From a checkpoint of a small transformer trained on Wikipedia.
Training: a variant of Muon for these matrices, 810M tokens, 6181 steps.
Each number is 128 + 32 x the weight over its row's rms, rounded and kept within 0 to 255. Layers, rows and columns count from 0. The size above them is the row's rms in percent of the matrix's.

# layer 2 MLP gate, 1344x512, rms 0.0448, rows 986-1020, columns 128-191
size [ 94 106  72 108  59  87  80 108  81  69 114 129  85  83  95  94  77 110  73  74 121 103  90  90 105  80 126  97  81  88 101  65 130  75  73]
[[103 158 128  99 104 141 149 152 155 125 136 123 134 101 112 101 120 114 120 135  32 115 134 150 151 127  96 177 128 189 209 147 135 165  90 155  95  95 145 159  67 120 126 138 154 133 173 127 103 149 117 179 128 134 103 149 135 151  89 116  80 102 117 104]
 [142  71 104 136 164 108 149 127 109 147 144 145 148 142 103 104  82 199  54 172 184 124 135 143 136 147 147 124 101 141 102 139 150  95 102 126 233 119 102 133 127  96  81 155 159 200  91 109 111 152 107 131 139 102 126 145 148 108 154 112 120 149 118 116]
 [137 140 110  93 136 110 133 119 149 134 136  71 125  86 130 101 141 120 179 132 160  91 134 150  96 202 185 115 115 121 118 128 133 105 132 140 152 126 164 184  88 135 125 121 152 154 140 108 139 191 157  86  97 111 136  58  91 181 144 131  54 131 166 127]
 [143 162 154 155 156 142 120  89 111 115 113 133 113 142 167  91 147 181 130 174 105  86 133 107 102 137 104 140 145  89 110  99 124 173 163  97 131 115 168  93 107  77 145 163 129 149 118 146 164  92 131 129 132 101 153 100 113 130  80 127 136  84 122 130]
 [136 154 116 166 110 160 115 191 124 109 145  67 139 170 181 206 219 119 120 138 144 113 112 164 162 139 127 127  55 160 226 165 112 158 137 116 105  88 162  87  81  97 142 119 146 123 152 102 141 177 129 153 116  53  86 156 144 120  90 131 133 137  98 114]
 [146 115 121 111 125 148 120 126 141 166 126 119  98 108 176 100 140 177 155 127  87 114 133 112 148 136  99  61 150 129 153  96 106 195 135 119 180 111 106 129 120 176 173  85 164 123 167 126 138 121 162  33 143 141 150 111  99  95 117 110 130 133 144 145]
 [153 131 156 140 161  99  90  95 112 179 110 123 130 118 105 142  88 117 167 104 141 153 124  52 160 120 179 150 168 133 102  93 128 155  69  95 160  24  86 152 115 124 137 128 199 166 163 154 154 166 130  23 134  71 110 140 143 100 119 127 193 164 123 162]
 [158 141 142 151 135 135 165 150 129 147 128 164  73 147 109 146 111 113  33 125 153 165 170 132  88 177 105 123 100 139 113 177  88 141 120 129 134  85  78 112  57 103 100 196 157 101 108  87 168 151 187 171  96  93  91  73  66 121 122 109 121 162  88  87]
 [117 130 149  96 140 142 100 109 108 118 161 144 147 162 146 125 122 114 145 125 136 111  87 211 232 144 137 167  88 190 198  86 161 176 181 156 152  58 137 176 114 134 117  87 141 132 161 149 169 153  96 142 133 134 108 124 149 120 130 133 129 112 150 144]
 [192 141 131 115 165 127 107 176 161  83 129 137 123 138 166 110 114  84 141 135 194 130 152 123 105 126 151 136 106 155 121 152 147 147 130 151 161 111  93 115 112 163 127 120 128 132  75  96 140 144 103  99 153 129 116 132 122 178 129 129  93  93 119 114]
 [202 124 161 126  24 100 187  87  45 174 111 171 111 133 108 102 126 126 138 127 150 113 124 133  92 110 150 116 140 111 115 141 165 188 159 122 154 182 169  93 178 206 113 121  88 122 154 131 100 202  68  77 112 112  58 150 174 115 155 146 152  91 114 140]
 [116 107  85 135  61 139 134 161 141 108 137 141  96  83 143 187 174 159 112  57 136 136 178 148 127 153 146  88 101 102 106 147 179 116 134 188 113 146  87  88 103  68 112 145 107 182  97 157 110  99 161 121  82 149 118 183 114 108 101 138 145 106 123 138]
 [143 139 159  41 138 180 133 158 115 182 127 165  74  93 199  84 123 151 170  97  90 112  62 135 158 178  54 190 103 146 159 106 105 118 151 126 147 148 127 113 138 131 125  98 124 138 118 103 104  88 119 118 116 116 100  90 146 214  96 143 123 166 118  76]
 [200 159  99 110 137 117 159 125 109 169  93 112 124  80  77 156  82 123 148 159 127 129 103 126 132 122 107 135 156 182 150 124 191 168 123 154 142 112 136  81  86 178 147 133 181 106 121 141 123 136 133 121 140  91 161 184  84 130 144 101 122 145 191 157]
 [ 55  76 142 216 100 186 112 133 103  96 108 124 122 179 116 141 145 186 164  74 113 127 149 133  99  98 113  97 107 126  64 117 171 119 114 103  87 116 193  69 137 133  82 136 141  73 107 123 227 135 149  81 120 162  99 142 128 120 134 134  33 104 149 159]
 [184 100 193 125  24  94 165 121  93 109 105  88 126 145 194 120 105 176 116  78 142 138 136 112  96  88 206 106 130 174 129 158 150 157 106 174 132 105 111 136 140 149 105 106 106 159 150 188 160 182  99  62 150 107 129 131 163 141  79 142 173  68 126 112]
 [154 174 131 127 122 191 192 130 127 178 102  71 185  81 171 119 123 133 132 146 102 145 130 132  68 151 106  96 144 153 179 132 132 195 162 130 121 174 151 150 139 158 121 171  45 106 145 116 151 139 181 195 159  97 126  90  89  91 152 137 110 149  89 102]
 [127 114 217 156 154 135 173 141 102 130 122 187 182 112 144 122  81 136 104 115 191 212 170 117 149  38 103 202 157 140  71 129 110 139  53 159  94 100 124  99 130 147 186 163 175 155  87 105 136 136  98  93 179 120 124  99 106 113 124 101 130  93 136 178]
 [116 155 130  74 165 164 191 137 138 140 137 123  68 100 119 113 163  82 165 146 135 140 123 166 105 160 105 106 112 107 150 125 170 146 115 188 152  95 177 139 140 121 145 104 179 165 139 103 192 108 124 140 123 136 191 154 136  87 177 105 101 179 124  95]
 [ 85 108 103 108 152 110 118 145 109 122 109 145 113 168 131 103 145 158 156 110 123 147 194  88 159 118 178  90 120  93 120 149  87 112 137 166 144 101 145 112 132 120 155 135 122 110 111 135  76 143  98  62 117 104 127 105 155  92 109 125 154 154 129 126]
 [ 89 131 130 115 104 123  65  91 115 159 148 149 121 136 111 121 106 166  38 142 162 100 104  92 157 167 140 226 142 130 119 138 114 141 164 136 163 116 147 166  84 115 152 156 160  72 117  94 109 110 158 137 151 132  87  82 116 196 140 161 154 120 165  76]
 [121  76 158 123 108 150  89  96 145  71 187 132  99 138 124 144 187 197  59  45 164  88 150  68 177 162 119 119 135 151 104 125 166 116  86 123  88  76 100 134  99 114 202 119 146 128 147 144 109 125 133 118 103 140  76  97 118 120 100 153 140 164  97 136]
 [131 128 153 128 145 129 108 165 179 151 107 122 136 166 189 108  93 148 151 108 122 158 111 153 153 180 145  61 150  88 121  93 123  71 126 110 184 113 160 101 115 168 150 102 166 151 110 156 112 200 112 118 104  95 112 117 106  84  88 101 133 139  90  92]
 [149 123 113  95 149 167  78  91  93 148 104 147 172 120 161 105 106  97 104 129 102 148  90  89 106 149 102 123 136 147 174 144 106 135  92 157 126 170   8 110  99 110 132 123 111 119  82 107 144  83 194 122 143 173  97 116 109 198 105 136 146 128 168  68]
 [ 95 138 149 132 153 124 137 147 144 150 123 111 112 132 112 144 169 169 147 164 191 127 179 123 164 102 145  78 200  75 121  97 104 148  90 190 133  79 144 174 105 106 150 177 128 166  98 145 192 131 192 113 167 145 138 113 162 102  81  85 161 105  82 111]
 [156 129 167 160 185  85 171  74 167 131 119 122  97  75  99 176 165 143 157 153 106  69 122 160 126 155 153 113 110 101 145 151 105 172 135 100 171 119 101 129 122 122 129 128 100  88 127 115 146 165 111 129 107  62  72  85 132 162 105 187 147 142 124  94]
 [ 79 104 160  76 102 120  50 152 149 202 135  84 147 161 123  74  98 110 148 133 124 114 183  99 149 155 137 168 105 162 119 114  88 130 118 124  88 158 110 115 135  96 166 168 132 107  78 135  97 114 173 123 149  78 126 158 101 172 125  89 179 135  82 135]
 [135 143 138 156 159 184 178 142 144 138 125 139 143 135 138 140 101 138 162 150  76 124 123 102 136 163 155 128  50 163 139  77 128 126 135 173 150  59 112 131 134 126  75 101 140 149 110 168  84 115 173 102  94 160 153 133 119 106 150  84 141 152 113 102]
 [111 110 160 170 142  94 128 132  88 143 154 159  94 162 130 170 133 122 115 140 168  88 118 102  93 184  87  86 165 125 106 115 141 135 153 166  97 207  75 118  85 122 128 149 151 162  84 138 143 156 122 137  76 132 125 143 113 175 115 105 145 131 125  59]
 [178  57 169 153 100 135 123 115  92 192 173 161 160 124  89 103 155 115 173 147 154 135 181 143 106 132 130  79 153 149 119 122 145 188 127  93  98 155 154 113 136  76  79 152  99 181 163 101 113 157  88 143 125 187 158 109  66 167 158 104 127 158  76  85]
 [151  88 159 127 142 175 118 119 208 127  93 102 178 114 138 157 105 184 100 111 144 104 157 147 189 148  96 135 157 111  79 107  93 152 136 131 127 104 164 177 177  96  78 205 127 114  67  77 110 150 122 151  41 133 118 136  84 130 146 136 142 182 158  91]
 [143 109 153  94 144 138 172 125  62 156 157 100 113 121 164 131  99 119 164 132 164  70 100 143 160 107 162 167 167 129 133  80 144 189 137 177 112 157 130 129 120 139 108  81 148 165  72 135 153 154 162  73 120 121 119 159 138 183  94 138 131 130  97 125]
 [139 172 139  72  77  92 165 136 116 166  78 123  46 108 190 138 154 138 178 125 109 118 128 126 125 167 119 123 182  81  65 145 148 125 101 145 119 119 192  96  93 106 163 135 117 176  91 151 144 145 109 138 137 103  75  96 109 128 100  68 109 147 121 123]
 [151  82 129 131  99 136 143  84 142 177  83 190 113 137 135 123 127 129  75 100 116  98  68 113 130 113 113 140 109 112 135 116  97 171 164 146 140 168 122 123 126 138 128  98 149 158 122 166 163 157 148 161 159  75  99 112 126 179  92 121 100 123 153  76]
 [122 116 105 125 159 120 117  70  85 105  38 119 148 132 138 111 160  70 114 114 110 145  73 114 178  91 110 207 105  79 183 112 180  90 144 141 141 144 161 120  72 129 160 104 115 161 100 185 190 164  97 132 122  92 142 146 113 183 132 116 123 146  87  68]]
# layer 2 MLP up, 1344x512, rms 0.0685, rows 986-1020, columns 128-191
size [ 79 100 114  96 112  89  96 114  95  97  99  97  91  92 103 110  97 100 104  94  82 119  99 103  89 100 119  86  78  99  91 102 104  94  93]
[[167 107 114  70  84 180 105 117 146 112 105 126 131  85 126  95 154 154 153 158 103 112 146 115 112  72 116 125 153 108 182 151 120 162  92 118  63 147  31 134 158 146 142 114 164 130 115 134  83 139  91 187 137 106 124  88 101 101  91  90  95 126 141 145]
 [105 112 104 159 116 161 144  70 135 145 163 157 122  98 135 131 146 148  88 135  83  62 155 176 139 129  92  84 119 128 122 153 121 118  62 106 157 162 170 112 100 194  93 167 135  75 133 115 153 133 128 133 177 143 137 176  85 113 139  98 110 130  76  98]
 [101 136  97 109  92 123  84 121 125 132 125 172 134  74 160 103  59 177 115 130 108 104 114  94 165 195 101 124 155  87 130 123 140 142 159 143 104  94 149 170 140  99 113 115 126 169 148 121  94 136 113 113 134 116 127 148 154 143 101 109 134  86 160 135]
 [147 155 129 173 159 105  96  72 127  93  99 181 110 170 138  95 116 147 116 190 106 108 117 112 137 185 109 100 129  89  65 108 111 133 165  56 158 116 149 170 120  99 113 166 123 138 133 163 125 122  95 144 125  98 124  93 129  98  66 206 131 119 126 165]
 [ 76 110 105 109 110 103  87  73  78 136 178 189 126  73 125 136 151 132 128 137 140 127 102 164 159 185 163  93 178 132 142 109 119 127 115 145 155 120 184 143 124 149 156 113  72  66 127 165  93 123 117 130 102 160 103 107 176 148 135  97 155 128 206 118]
 [148 144  81  93 108 104 157 110 120 165 150 127  60 127 102 151 152 169 164 142 105 143 197  93 110 117 116 131 107  74 160 132  99 101  77 186 102 122 103 149 104 133 158 141  98 122 126  80 129  87 124 163 181 156 132 178  91  67 169  81 131 134 121  71]
 [107 105 170 116 130 110 104 112  81 132 151  83 151  67  58 140 125 181 137 118  89 180 144 152 147  73 124 164 129 174 166 196 168 120 125 132 111 149 116 142  78 154 107 177 116  97 200 142 103  86 190  97 114 142 144 142 170 139 146 101  86 205 105  80]
 [ 89 162 156  91  89 200 184 125 134 108  76 137 120 159 142 128  81  82 164 155 161 129 124 152 169  91 156 132 103 186 104 108  86 100 111 153 127  80 137 132  89  97  80  89 153 117 124 103 166  83 143 127 141 118 127 106 137 116 133 160 142 104 133  97]
 [139  98 125 186 159  82 132 138 129 113 123 157 174  79 123 110 133  94  95  72 105 193  97 117 135 109 142 152 154 112 109 140  96 112  83 151 125 152 129 150 112 147 122 139 109 124  97 125  91 138 143  81  86 115 116  82 182 158  96 147 160 129 131  98]
 [124  95  39 135  54 187 135 120 176 130 113 120 127 145 106 114 146  85 126 144  76 164 106 136  93 145 133 117 135 145 158  77 119 176 145  80 130  93 152 105 176 156 130  86  94 160 154  62 111 165 121 100 134 147 152 155 164 112 145  76 120 135 135 122]
 [ 90 149 123 100 160 129 154 181 106 157 121  78  90 172 133 144  80 120 120 147  72 128  84 167 151 149 145  81 183 158 139 117  96  72 123 125 128 135 175 161 101 132 117 151 161 131 138 140 109 133 101  80 114 132 122  88 112 127 163 131  98  71 109 154]
 [178  80 125 140 107 148 174  92  20 115 160  94 163 174 145 134 111 164 192 132 133  87 134 106 166 175  89 114 127 114 114  91 164 149 112 129 135 129 159 115 129 121 182 175 117 151 148 112  89 130 123 156 105 159 152  96 144 154 144  96  92 140 165  85]
 [ 91 130 185  90 145 136 132 173 155 182 148  98 104 132 154 105 179 150 137 133 168 160 164 128 110 114 138 138 132  94 118 101 102  40 117 180 128 126 133 134  98 101 106 136  97 172  84 143  95  72 124 136 162  91 111 126 145 166  96 157  93 127 171  97]
 [125 173  89 111 132 127 140 197 114 144  89 162 129 107 115 109 149 131 123 112 137  77 150 108 113 174 168 111 147 118 139 112 148 125 131 136  95 101 106 132 154 167 165 138 119  72 100 107 101  78 150 154 113 116 147 123  35 124 125 179 216 132 177 111]
 [110 121 181 194 182 148 154 124 151 130 169 125 141 201  95 126 129 170 149  80 112  72  97 114 101 134 126 130  74  95  72  76 105 147 123 117 191 111 124  66 101 127 124  95 130 114 111  81 144 156  91  82 156 194  81 140 100 146 120  66 149 158 135 151]
 [ 94 126  87  57 156 135 170 145 139 141 100 113 150 149  68 157 166  66 127 135 115 152  98 149 159 161  96 111 154 146 134 122 146 109 143 108 141 131 130 200 119 137 122 140 181 110 104 169 104 114 113 151 116 132  95 141 139 110 157 111  95 137  87 145]
 [ 90 140 172 137 171 136 129 150  88 140 203 119 124  57 151 201 114 101 185  97 139  84 119 145 100  69 174 113 154  78  95 167 162 152 132 111 134 181  81 152 135  99 144 232 104 125 139 172 171 149 157 158 101 120 104 143 148 158 128 158 162 124 158 157]
 [ 58  85  66  90 103  79 151 157 128  39 156 116 165 132 114 120 151  84 146 110 115 197 111 147 123 131 128 115 183  91 137 113 183 102 102 137 155 124 171 100 151 184  86  40 172 111  95  75 142 109  78 213  87 122 128 156 114  97 145 146  70 104 116 128]
 [163 122 142 151 130 117 182 112 117 156 180 109 145 198 139 169 148 144 173 174 141 110 131 105  91  75 172 111 108 123 131 167 142 155 136 108  90 110 103 122 110 163 100 156 132  99 125 168 156 118 177 121  95 161 139 121 186  95 114 159 174 158 170 135]
 [138 136 176 119  71 130 179 143  64 165 117 116 190  84 176 153 141 155 123 130 133 102 104 157 149 124 160 153 157 141 175 172  60 128 129 129 108 158 114 133  28 111 143  97 172 140  72 104 114 137 164 109 143 121 107 143 123 182 106 118 133  43 151 121]
 [ 99 151 138 145  99 142 101 134  88 153 179 150 183 126 129  97 162 122  78  92 149  52 109  98 140 137 138 140 189 131 101 115 157 137 117 115 182 168 139 134 106 125 152 132 172 148 115 120  90 106 102 102 136 120 134 105  76 119 113 144 169 148 165 124]
 [ 91  88 146 116  93 136 117  84 101 199 130  80 146 127  93 125 125 139 151 152 166 110 103 112  84  91 172 126 123 140  81 161 208 147  61 121 116 123 145 102 126 129 125 126 142 103 119  82 123 130 166 151 153 123 145 136 111 133 187 177 108  98  95  86]
 [150 162 106 139 113 141 137 160  75 199 131 133 134  74 137 106  85  47  85 139 144  74 118 114 149 140 152 119 156 132 165 125 172 137 131 116 167  97 165 149 163 161 153 136 129 169 129  99  94 136  86 124  77 160 149 118  63 135 182  65 161  89  77 127]
 [115 125 140 126 165 143 164 170 102 160 141 135 115 124  56  98 116 167 141  75  78 122 110 153 128  95 179 103 182 184 136 173 156 138 143 137 137 143  91 148 118 137  93 146  85  89 140 186 140  80  77 176 134 146 141 116 132 158 140 124 102 137 119 170]
 [ 92  68  95 139 163  57 171 165 112 131 142 120 128 146 184 158 205  89 115 168 158 162 139 187 161 100 153 131 190  77 133 101 120 100  82 165  99 157 148 119 138  88 220 200 117 168 138 123 123 161 159 164  69 109  87 173 111 119  54 143 115 150 101  68]
 [173 114 131 157 130  98  42 131 144 136 185 110 140 120 172 125 122 112 129 130 135 149  75 158 173 143  65 112 123 106 164  79 188 128 123 152 168  98 131 143 114 159 168  36 162 178  99 120 125 129  53 174  70 174  91 148 121  98  77 179 125 109 110 127]
 [135 169 101  96 168 140 168 180 123  43  69 119 111 147 135 112 189 128 157 102 144 137  85 137 143 141 182  43 162 112  91 135 174 126 120 145 119  55 141 129  94 125 121 124 117 101 147 124 125  91 199 166  68 111  92 111  98 129 152 135  74 102 166  70]
 [128 123 142 132 102 127 169 137 107 106 130  90 125 132 135  95 141 122 161 150 116 207 116 138 152 167 116 154 129 111 128 130 111 109  97  65  99 139 133 112 124 128  97 140 141 123 115 106 124 115 121  99  91  75 115 133 166 114  66 170 140 118 125 174]
 [138 154 103 112 168 138 137 136  93  61  87 142 148  93 137 140 160  67 121 163  45  96 151 180 167 137 177  66 127 156  67  86 140 116 180 147 150  91  63 110 126 151 129 106 131 116 177 166 155  81  47  95 145 103  98 126 133 166 112  89 111 104 113 106]
 [113  62 123  75 167 138 143 142 208  87  84 150 165 147 147 105 133 107  92  93 201 157 105 146  85 162 114 101  97 190 148 150 132 121 137 143 106 143 134 162 197 121  96 139  76 144 159 117  99  72 103 145 120 133 136 123 147 103 139 139 210 136 187 165]
 [132 166 255 123 143 160 148  97 126 149 166 112 125 143 176 155 137  90 166 130 103 157  75 124  45 114 124 128 159  85 189 141  92  46  84 150 128 103  51 116 142 107  90 152 181 165 148 159 108 162 130 173 153 106 130 153 120 132 105  74 109 138 144 153]
 [132 139 109 157  91  90 121 135 168  89 145 104  98 126  72 204 130 162 143  98 114  97 130 143 106 154 102 141 132  95 162 121 186  75 109 180 158 180 220  83 136 117 132 140  80 120 146 118 167 126 175  69 180  94  83 166 162 145  86  99  98 190  94 141]
 [126 136 122 172 204 182 123 151 165  94 135 120 184 128  95 135 108 115 130  75 144 136 155 122 114  86 166 138  87 190 187 106 127 181 157 146 118 113  84 140 136 121  93 106 137 114 170 105 119 139 178  65 110 135 132 143 160  99 166 171 148  73 145 162]
 [165 170 110 113 177 148 127 142 136  98 154 158 158 155  92 124 169 129 167 104 163 183 198 127 103 177 108  72  98  82 124  86 125 161 100 135 119 158 122  94 167 158 101 148 192 140 168 185  77  77  99 122  97 116 128 117 101 157 107 152  72 100 138 142]
 [178 118 149 111 103 122 148 126 118 141 109 160 164 117 139 127 108  74 126 211 168 101 145 124  92 125 168 111  90 121 161  99  92 168 197 125 147 108 101  93  96 132 137 111  91 129 144 148 104 130  79  92 133 100 156  80 134 202  91 159 153 112 145 120]]
# layer 2 MLP down (transposed), 1344x512, rms 0.0356, rows 986-1020, columns 128-191
size [ 80 100 113 100 112  92  97 114  96  95  97 102  93  96 104 111  96 103 106  94  81 120  96 104  97 102 117  86  87  99  91 105 112  95  95]
[[135 101 116  99  80 185 114 110 160 126  80 102 139  93 100 104 145 151 141 141 102 119 149 130 126  79 128 101 165 129 220 145 114 169 104 143  58 150  32 106 145 129 136  98 157 112 130 139  87 144  79 179 139 110 113  78 114  86  82  63 101 134 159 145]
 [112 154 122 147 113 153 152  67 147 142 138 167 113 126 126 115 143 157 100 142  78  48 117 147 135 125 101  68 113 122 130 165  92 130  89 104 156 151 163 103  96 178 100 166 135  68 153 118 141 132 144 126 155 149 138 178  62  91 130 103 156 141  54 120]
 [ 97 145 109  96  86 146  94 118 137 132 111 171 149  71 165 113  76 176 106 117 116 119  96  92 149 200 109 130 157  97 136 127 133 143 149 144 116  66 154 175 146 125 124 109 119 185 145 123  99 141 117 109 126 116 142 161 141 124 106  99 115 105 136 132]
 [142 142 137 174 167 136 124  85  99 115 116 165  99 175 148 126 110 160 152 199 106 126 123  82 101 170 120 114 103  99  70  84 125 143 190  64 124 100 147 153 116 108 125 169 137 144 126 168 151 132 108 127 147 111 117  96 132  91  64 178 120 122  99 161]
 [ 71 131  73 102 141 101  97  86  88 141 185 187 123  86 123 128 152 116 133 143 133 117 105 154 152 164 153  84 185 133 134 123 137 114 112 164 157 114 190 136 134 136 140 120 103  70 149 170  73 123 126 125 105 160 103 112 170 120 136 102 167 135 199 112]
 [148 145  79 104 123 111 131 113 125 178 150 108  69 116 122 158 148 179 158 121 114 125 197  83 131 106 115 123 119  83 166 140 104 131 101 200  80 108 129 154 119 155 150 153 102  93 122  79 141  96 137 156 185 152 116 174 107  73 157  69 132 135 123  81]
 [123 119 186 133 121 116 101 121  85 130 150  69 140  86  78 116 135 170 132 130  88 173 163 129 156  79 107 146 129 146 174 190 178 114 131 134  85 156 114 146  90 163 110 186 127 100 187 139 131  66 186 107  96 125 142 126 164 120 146 100  64 192 107  87]
 [ 74 160 164 103  91 210 169 105 110  92 131 115 102 142 107 133  71  88 165 163 155  93 179 156 159  98 168 131 104 175 101  81 104  94 125 168 155  80 126 150 102  88  98  81 139  93 135 110 142 104 132 128 151 136 139 126 180 123 113 175 162 111 151 110]
 [126  98 142 193 165  69 123 132 144 140 136 141 177  77 125 127 141 102  98  83  88 185  72 113 130 125 153 147 177 112 114 119  94 125  80 147 110 141 128 123 114 136 111 134 100 139 107 115  98 149 139  75 120 102 113  89 179 166  89 173 155 130 146  96]
 [142 113  52 122  71 186 130 120 169 122 101 134 135 150 115 106 158  87 144 127  66 152  94 141  99 126 112 107 139 139 160  98 107 184 138  80 128  97 153 112 193 159 139  70  96 160 140  85 111 164 138 110 138 161 139 147 163  98 157  76 119 142 136 125]
 [ 91 130 134 105 146  99 140 178 104 186 131  91  93 151 139 143  73 140 117 169  45 137 124 177 140 158 160 107 182 151 121 113  95 104 128 123 135 128 169 131 106 120 137 170 169 115 136 172 112 147 105  88  75 129  96 121 149 127 174 135 117  71  98 155]
 [151  75  65 136 132 160 151 141  58 102 159  84 154 175 137 165 121 143 169  96 143  26 121 175 171 161  83 150 117  82  95 115 168 137 143 119 152 106 189 118  90 109 179 153 108 177 115 145  98 135  82 108 131 115 164 139 182 166 135 118 103 134 147 109]
 [100 125 164 107 138 152 137 177 179 194 142  92 105 141 173 108 183 141 133 126 178 144 154 143 106 100 140 131 143  93 133  90  94  46 135 182 127 134 123 115 110 101  96 131  90 172  99 146 100  93 139 122 154  92 105 145 143 151  89 134 101 122 168  80]
 [115 174 101 122 136 137 131 194 117 150 101 176 127  91 119 118 156 134 130 120 138  83 159 102 116 170 183 116 138 110 144 118 150 125 111 147  74  99 107 122 154 156 159 136 122  61  87 102  85  98 150 143 129 114 143 124  43 109 129 161 214 105 193 113]
 [116 138 162 160 165 145 162 115 132 117 180 131 155 199 104 117 108 161 149  85 102  75 105 120  92 123 131 132 101  75  63  81 102 138 108 101 171 136 144  63  92 122 114  79 120 106 119 116 119 162 102 100 188 181  81 155  80 144  94  62 161 148 143 165]
 [113 124  90  63 119 106 168 145 151 150  79 101 154 155  80 138 152  74 125 159 121 143  82 149 179 146 125  81 146 139 133 115 132 128 136 118 145 118 135 212 128 125 114 142 189 134 124 171  95 137 104 150 139 129 113 158 142 114 187 123  96 100  94 148]
 [ 84 149 190 132 158 141 139 155  74 137 210 127 122  68 148 171 108  88 197  83 150  87 121 151 117  63 175 112 145  89 103 143 165 143 107 109 146 177  86 140 140 119 159 247 113 144 135 204 163 129 146 157 105 100  88 156 167 157 119 156 169 133 147 166]
 [ 76  85 136 100 131  72 153 173 137  53 165 117 143 100 117 123 152 116 127 112 123 217 109 135  87 119 102 136 216 100 115 114 172 115  83 148 146 107 153  86 154 163 136  69 131 125  95 120 149 120 100 154 125 128  80 144 106  63 161 132  78  65 120 110]
 [157 107 141 151 132 109 181 103 140 159 183 106 169 202 158 166 131 145 160 167 156 132 139 120  94  73 159  98 117 118 121 148 130 149 125 103  84 119 101 129  96 172 100 153 131  95 125 174 121 102 162 123  94 170 133 125 165 116 100 127 177 158 153 127]
 [130 133 158 126  76 128 186 137  75 178 121 127 192  68 176 147 129 152 118 139 131 106  85 159 144 113 156 148 169 138 166 162  62 118 121 115 113 148 124 134  20 115 165 109 183 131  83 113 110 116 159  97 143 144 120 134 125 194 113 112 142  71 155 113]
 [ 94 152  77 162 124 131 132 121 122 121 147 146 182 141 132  70 165 136 137  95 163  78 144 108 124 129 155 122 139 137 102 123 179 124  97 106 174 159 126  97 138 159 135 128 146 167 132 150  55 117  52  96 145 129 134  98  81  96 102 156 161 132  90 151]
 [ 92 121 151 121  70 165  76  78 111 177 141 104 137 155 101 158 138 152 130 135 171  91 111  77  95 123 132 113 119 147  88 140 197 187  52 122 105 110 138 104  98 137 128 126 176  95 124  70 133 126 155 152 152 108 124 133 133 129 170 190 106 106 117  84]
 [144 159 125 160 116 156 140 169  74 214 117 128 126  77 141  80  90  64 102 165 147  81 150 105 141 152 140 121 161 139 150 115 160 130 132 102 155 104 157 148 172 159 138 143 151 151 131  84  95 147 105 137  86 162 145 113  96 129 186  59 165  87  88 111]
 [102 134 136 126 146 128 140 140 103 169 132 130 108 111  44  78  88 153 134  80  80 145 134 141 127  91 162  92 200 172 147 156 153 124 147 107 138 166  83 168 129 142 113 152  68 103 114 184 130  91  83 170 143 142 141 107 148 164 132 163 125 125 117 178]
 [117  55 111 144 173 100 172 158 118 121 126 129 151 141 172 166 194 103 105 149 165 143 138 138 150 112 133 139 157 105 122 135 125 111 121 148  88 152 123  74 109 115 177 184 109 115 162 107 119 133 108 170  69  95 105 180 118 129  75 168  80 142 121 103]
 [176 119 128 175 121 103  71 143 110 130 174 115 137 143 158 124 114 111 151 108 136 149  82 150 173 144  67 135 127 121 142  72 186 135 137 181 158  93 126 155 105 153 138  39 162 167  97 139 138 150  51 172  67 178  79 143 143  88  88 187 130 118 104 112]
 [109 187 104  64 128 154 153 175 115  79  77  76  98 143 153 127 155 133 136 115 179 151 121 159 140 135 213  58 137 123  85 151 154  89 129 148  92  67 129 145 103 107 124 149  95 120 138 129  91 145 183 178  80 112  96 123 118 163 132 116  93  88 150 110]
 [124 102 139 116 107 138 165 149 117 115 108 102 113 133 143  80 138 134 166 153 129 194 106  90 149 179 106 166 114 121 155 114 104 121  99  78  85 126 145 104 169 132 101 144 168 132 122  86 111 111 110  84  93  88 112 130 156 110  74 139 136 119 142 162]
 [111 122  85 130 156 140 113 152  94  77  97 146 137 123 122 143 153  69 123 154  69  82 134 167 163 131 187  83 125 145  58 119 127 137 144 140 111 101 103 124 105 171 136 117 148 115 187 126 194  87  69 119 144  98  94 128 128 149 126 110 136 112 111  77]
 [128  63 113  77 150 137 137 159 183  81  56 161 188 128 165 107 134  92  99 110 210 159 100 161  81 167 113  92 125 186 152 144 140 117 147 160  80 135 134 114 188 102  81 123  69 126 149 112 123  75  91 139 111 129 134 106 128 119 135 153 202 104 201 201]
 [138 157 224 131 172 149 160 114 124 136 159 102 128 159 168 140 161  91 155 134  93 156  68 118  68 112 139 103 176  70 165 135  74  61  98 150 119 106  53 114 151 126  86 157 156 153 162 139  96 158 129 180 138  95 136 157 128 118 141  47 109 142 148 128]
 [134 162 112 139  81  98 133 135 158  78 135 113  90 118  75 184 150 157 144 102 123 103 136 145 100 163 104 133 145  83 164 141 193  80 103 188 142 168 217  78 158 113 123 140  74 111 137 104 169 137 185  56 177  83  85 147 170 151  77  93 115 183  90 151]
 [128 105 101 148 186 149 127 135 130  84 155 142 182 143  66 104 121 105  99  96 154 135 113 164 118 117 137 124  86 184 174 135  96 144 139 106 150 112  85 168 138 135 112 127 122  87 170  92  98  90 142 100 111 141 160 152 124 118 151 208 157  96 129 145]
 [172 159 125 110 171 144 124 158 128 100 139 143 144 155  76 127 164 133 154  91 145 183 180 128 107 175 105  86 100  82 114  79 123 163 100 158 126 162 147  99 170 142  87 154 186 155 159 166  82  86 103 139  85 125 119 125 107 159 103 134  91 131 126 142]
 [172 130 137  90 116 134 138 104 117 133 102 171 139 114 160 119 101  95 107 214 145 109 144 112  93 110 151 107  90  89 173 101  77 161 209 129 146  98  88  94  82 125 140  93 114 130 137 157 118 122  88  84 131 102 167  88 134 192 100 152 158 122 134 131]]